Weights of a small transformer language model.
Size: 16 layers, width 64, 2 heads of 32 (1 for keys and values), MLP 256 GELU, vocabulary 25628.
Each number is 500 + 25 x the weight over its row's rms, rounded and kept within 0 to 999. Layers, rows and columns count from 0. Numbers have three digits each. The size before them is the row's rms in percent of the matrix's.

# layer 3 MLP down (transposed), 256x64, rms 0.101, rows 213-255, columns 0-63
094:535471500487501476493465544528511473469442481505532519501489520510543523464522494478481459525515472480512467497466470467501484495509504472492489505487476476478466511482471512424514493479508487
120:502496533474496522514502498537504561533470533488448540473498506492505471531501519547480513468500490539445515497467456509523545529520514511505510486507512493537497496475474482493459491516498518
087:483517502533518489508519514471487512473557496494436517495524463508524516533501489518516534458529514517493526463510493505560489464479515538522509528539488515492490536526493507463486494488544515
079:455489474528477519514481546547526518497532499511530498521495457517458518496496498520511511523551494489468506462480497470482506497556445482508476485501478483506509465531525501518491478478466530
102:512476494471521538486485487504547499489533524497478518478529523508508437474513486506497498512527517496477505476521521527511502544503510476533463461450503475492431479449528476496525510496511513
086:484512479509513499482492457534505503470484542551455486491533526525527470515523537498445505517488449524484496516512500436503518516520485483461484507469490493494494528485543512502498521507472466
113:471504522482489467483484502466515486466520466546455531450500460516503458501561518534486501481462499523514511510509511488515498516524478478486547465496498523486502540445499496469510485486506508
129:494498479509473500466505538497474451512456464486531533524479499544491528493489510495430456511496496491496562510524486479515493547468481506485492501482511486508446519500493502493478505505548495
098:498471491560490503495469505519472508509504489511486507518504534523499535525526477476512514462423479487501490482455471427537494502470517528488488521480490499471506537478488477505503471520519504
083:526468507512498491538493513491531511467525456511487494493539482467469528473495474459511479510486506438524537486519480508491468504455478466508492498479527492481472496496520508507484527515582499
117:487524516486498483521462516505447483505545475476497475512466505552486502503502468478514499550455515475486498499491501433475491525498515478499512527502490490514449467511497461508532521483469540
078:473499473467513522505538540467483482515541536482510506487496475458514498475530466457534547471505464532482527529509507452479518468462497518502499491514503462503485497508502564493492490494483497
106:461470514499519529474477519544488522521505486519495533470577511515496492508501487512540499490508512475563508476501515501511524496472530480492554507544504511475490507478492523525501441507515527
091:548483504489464491498487472498498510505475515508521500514490483518535503488494488507455546491514500490506466521450466548536506450475494477530519470496559511541561475475502508519499470491506499
100:487523520512509466463530499460514498524523453549458484484505508506512487481471489524474523447525525444507494481509475525483511502486515531503529539491440517519480503522488487512459499494471523
082:492508541520534519522508519469514515445494484473497503516525501510442532497481486499493450506501518518459520459526506450517496460443495518484496515549519521485522526494487523487471472515482503
072:498538488514493532479523521488531475463475510480504467483559498490552423524464537510517480480468487494497472474493495472508474515483467495515461473501489505526491486510532517459513489502495476
097:513468480520524553534506493486505536488510492546499545488528486498547508487509501475531444512509477473561518470492498478531522490489481528505464494517486503496481456496498519517537530542516489
110:487503475504457473535455465499482462489490519482523501498525450488539538494453500489524512527504509493500506471491490488530494528485474519456560490472526491454473538493474486507489465515485486
089:538514502505543478475480481522457455457498502552495542512505494517524491513463485521533519505521471473458513469486517544524498520463513440521519500504505488510491516485495458495483526522475487
084:491506448495473540503489492484503488463512497549517488497510502508473497513485459471473452470483464578556513503500479506515551505478516473503497509472488495518525496507535507519502503470484461
086:546488485499533476479494511492496487510494552502497501504462503501494463516484479505507516472491537464512486520494478479514455477511476534467467469494441489497528498522515501486503567432500524
096:471472525512475478471511465479492537498491500484479450503469522474558540496502505523471478494475439492534463499518510458502502521539491507488497496469506514547478493526450494519511532505495504
109:481506475495489476471522493500476528522544497497483532474480495537494500517555508472487517447447546530500496510516482510473494504543489495525543494526447522476513486496485487527472488547527489
116:496480526472510546508510465511522499478481476522438495498512491514476517502486478478530493536526452477468541510524500502521513463495496508543505563512495497503522522538462520511513481506551470
110:527517509510482534542506475485439523456536513509444484521541455506474478507503513460491496482494533555511482519473508520525497491499479515533516508477505510512483462522489526495460531500481513
106:471520496472504501489511504485541479500512508498478447515517513515540510480467482526507502482462516483484519441516497512514513488468427496485516506535485501437474526514490531528460528492532489
119:526500496513526472493497509497478498513481507501507506482529524542461479483462503528480532510479490499486490468488509471433491501521488511569491480474460557494503472493473520489485519529476562
090:502475493548519486517511485502558544532471520509477511437490515503510498489479475542488513508494527488489472499476496469520500506505511508510485541450512523473500467517549519463483472446513516
069:473494498477475492515463502495449491480531488507475496477478537490500507479525496502531519512479449507508482520521474510481479529456496488483487493525465478501447526534446448483486482535492547
087:492498478501473472484520472496465476437513501504481469516471492463477487460527501461500477481459547496499492476527486463493465499461522501495470505530478500489493459475521486459472465525480532
096:542502500507473525477476513480474533468457457464487525488505502514527470530556525527486491503508505487459494501509472497523496523522472520496547469523461492528482498504465479457502479467459513
085:495511461511503459497499484514511533548526497530516466507514478480482543507473501501523520497498479460465529483501445459527477495482474523462505452475516486485529568525491486521501521495499487
091:504519508479518485487486490491464514494496476525460515497486501445495475504522452491507515522443474461444494473505486469488475491521521499463518504549471495464468473503497442508482478468482491
119:482511528469459486490460506483493485514498466509508462498517480444486478554521520492484487500477531519546474522492470497540449533534545480473501522487512476489495517508509477517468533489481528
112:474546494507466496461487509504463464503521470493495468504516505557493507537482533507491544474477531515505508549479517506535516519486494497546500526509474498464486496474552502491506445493479526
098:478509521455481465457498502473542490473529481520517505483506468548534509496497485487491481501472524469496478473509487530472485503534529456479505558516502487498482492502543488448472496513526457
104:474502542463483468483496455474512531518498524542444483484487515488488544480513489524517500528470568456510477476456478521520500498489499488502497531553510478512494526516470500509500506496478485
114:516458501546469481527527485495509531479514504563490504461539474509463540500528499509503516535484514458491536466528489496499469479501504514486560510524487470493511528509490457515511482534489485
089:483492474506506526470521495486502515500512503482456491495485489527519539463524507493491538485446512470535443518505479491540490475455502505524482511490484517438479512490539558493529492480469510
090:513465503479496478522497532492474500458454507474527486514521518528451498474454459443514510461524496493485492536512446532479498513456514458492498505506544496485481484503499499486504513524490538
084:460477501531477495507576510518529510511497549473522504450506522467516511512481533493460491499514498474546502509497513496500464536514514545505470523471495463513491503495493512513548519525487461
085:507487496500526442533504543513547466501509466536460471490494520515496524469449474517478461529517498489501495503498519510487529551486531532502501512537500505455506506503488498491443499533495521
# layer 3 MLP up, 256x64, rms 0.101, rows 214-255, columns 0-63
096:547534529481483536491479521476507520487496466474520481516487521473494489488506516478524560513546544491520475477519543506517483520536519522525467482516485527454539517503507521488524508541519521
088:519471507491464496473522542508514493502454537499503491487533558456467505469498509490469538490445499486526498508513532465488507545523498466509483501468530512494450477532523491532504491510485481
100:535531515499501497505554451498485522487503476478497481480517516469524495505517516498518527502443513464481501501539503540507547490483564498526556519502517538500489537511484537512515511528508488
095:491534530492466524539453469470508503484462504504483499499515492505502475521475511480503523482468481491407481485505513498505476484532508505498489450527508525490500504485549478485478463544486521
102:500490491522506493531511530456492496522477457480544525513443465506515516465505513505496500468506557504516485497493445540458473515500517497529501487538513527524542484506450503479487471494516509
114:500495491518510498473532517538519483519443528494486465490440496500486510505521529502512503496536501432493480474516512482482476474508460495500462504529500500512503506507511452521498476555467553
093:481487513520526535467457514509510486491517512488535552528443476507470510491471521473439489505471515466538504484521493499487484537478535504467508511507543505522505512487524493510477540454509486
098:464496491456501514510484499531539507515513480477526504514513505451533503516490508509479460486528492484494510526540486569469519506541501466528518521493487509449473463551504500493497520463472522
089:529491510510557501505490520534524493493502476474518516495515537533534499465520505480460504466486503511476485478501502512515501464555470500425501497506478502536502473462497502457509452489488462
112:533510538513491457490535476521536475505509499503501526504506495463518502541489542460472510477520472534549500547524499518502483493525486510520517478462507519473552531480480514479494508526521449
092:486530480502517477525531529555521513473447472474515495484516551484485508503503508527515463482474543484545489495503521478511494495547510505529550479525514510497457512478513459513509513528494536
105:476531524537534481478495536494523472480503494534510517540487523488534437524493466515513538477509519497494518509472510520459481532522511451522520523531523512487499531506529476524470486494537469
087:445535526467508511476491511491504518538478485502452435467498507535495470470483490450534528521512495482515498513500482474498460484489518505514515493519492514510488511478543514488481523552457475
109:452537506480469522519486468533517490504497495501481477467484476503515487497541474509449490477500502475482545490539467489490497508492525452497475543503450513515500556480504520552492508522471493
088:498504482483481502521471474487495482549553475493531512499462469436504478486491488537480504488500511476473479506480471466487528534512565499503495490499489495503548496469501478490540464521540517
104:549446520496517502527492474537503525514512509471523502532510507531510534505515489498490519511550528516480541552505488553476526485491513523491517497490514497472525491538470528544526484519543521
102:539500487516537526519502502492516484489483493536485533515490492489503511540524490487499466529553483448500513435442505486482470541497498540468487490523506517474507498447512518512479497495518461
119:547465477537484503493484533523505502494477500500479509549491438468510542511507501477522478489454461491522498530540486516497489511481494491514523503516548542458467488493510485525479503486490449
106:440516499503482529497530458455503507505506484543471429518479509521520514519481488503466505504488498493503544550534512500489510497485495498524501477547501521503509537537518517486505464499445504
105:522468527523514450495506509518484496477527472532519486517462493466495550494490541477545512514485457475471510480465496475492479496517496543514509496525542525502470455472500488478506552517527502
086:476501505490484542508529516489433510504515501516515470518527532475511534527488509513515466488525438514514493471554531495491553531515514473520472544492516537499511481507474483501490461525487497
099:536488492496523480513487524480500480501495481508507578475528492516519455494501443493494536499491539465468527520497469524482452478467484540511489515493484515517530492488545506469483463470490501
119:551521511475460478514539491480520495492449567476496518478529487505507490490466502467511509522454491520463545463465531528505494493527494532490500493482486520484493532494511511502480555508480504
121:486493543520501498503527479515504467474469465542497501489454504465507525565483521449493510543527472518510509468526529488476493493535473498514506483545470510452494502476495495500533472492532506
081:529509490484527537459510527480511487464501483508463491535487497467521515539524508433517533488495451493514521504503491525503479462533472488476513494512487521475456525495522495539539512472471467
120:483451515494560488464525519466517504486503488502533530484490540486483495491513521483503496492530530485508485550457515462493508505455553479505540474485491513525498449493523457502497476476494512
097:506487469480438503448491487487494538540498487542496468510533494475487523503453532489471496475495513485514533490505501457502478543523533538473488538510505508467493525494517528482463529503530493
101:504494525465494477479540484513503474497521577501517507480495489513504485480490516525471502542482514542463509517474492494505539506509457532468485457540552514533507485498481546489503526475486482
091:489456514528505470484532500485525514480440496483518497513508467492502448503491482483469493501484495467494517477474525529520517474507504514547535471460491457469516477515511518515511478453498437
090:489488502534490521517490501499536517575466506484512502496499487532512521499450467527466500456500509461503490494454474514486560465490472505516504503497466475484506516519455485523518537462502506
095:475500483529519506474440469528505464527461503470477472501467481469487518511529489512467520486495500492523491477499514514547503499497508531496509479537500480513499485534471460532502524479445438
093:483487485506486512484481466464515470531503506489475502495444475507465531531513452505452474505526484523531519516501523484524565472486480484494479511521506470512490532494536496474473460480473540
096:501481514494468504461478517511533470491499505457532474495508462532504510492487541536477489465556483508529469503477506516519513517464502460509507517448514443510491482517516486509489527559510477
121:495474467522464504498537470526496510521514541509512475491489462479535518470444522515500512480476491456488520481498491495490576487506512502534459497514500533477506521489473515529514496520518440
104:508472483531499519496543532502526499487539481526496504498487507450476552475536523507487481514553485473473497529509520517494543463477506495473496476468510497550556512536495505498483532501484529
093:504512515498450537508475517500469502514471514503532440532499504454495466469443499490469516474536503513531507541496511493504503505522483507506552466526478522482492520455493541517518538505505510
119:514490505562498539509499511497524494486477482454562491508513455516488498503481530509487556489497488519505496521569509479455488515484504508550515467484529470487512510483501471515501470535497519
095:514470491464486505474482520542490522459477499526487461505529498489521521510501507509561509475496483488537473548513507547473479513485561512507514491493501487476476538533532459517501520484511456
090:525480508501517483500515522510479451520518481506533498467512519467499485489451517526556508479504483494465494488544527495467475553484438461479500480515514496474468504502468452491485467508496505
086:432513504474485547504547494484484492542518504519482503528468495517516539515494528553486498480526494475488509510496544483498523441532514524467485524518495512501525479527477502457495511485516532
095:556474488504512466464455531471457500493512462504507510546526473524487461532504520481526519478494521484509502518480471477474494462477521487491531455490513547514510472508527499469464484499486479
109:476528499495482515503484515498519487515489507452516543534470487469513503536475475518512538461493495476522521492517518497527494458533522502573465528474473512503502494520534501518508442463483480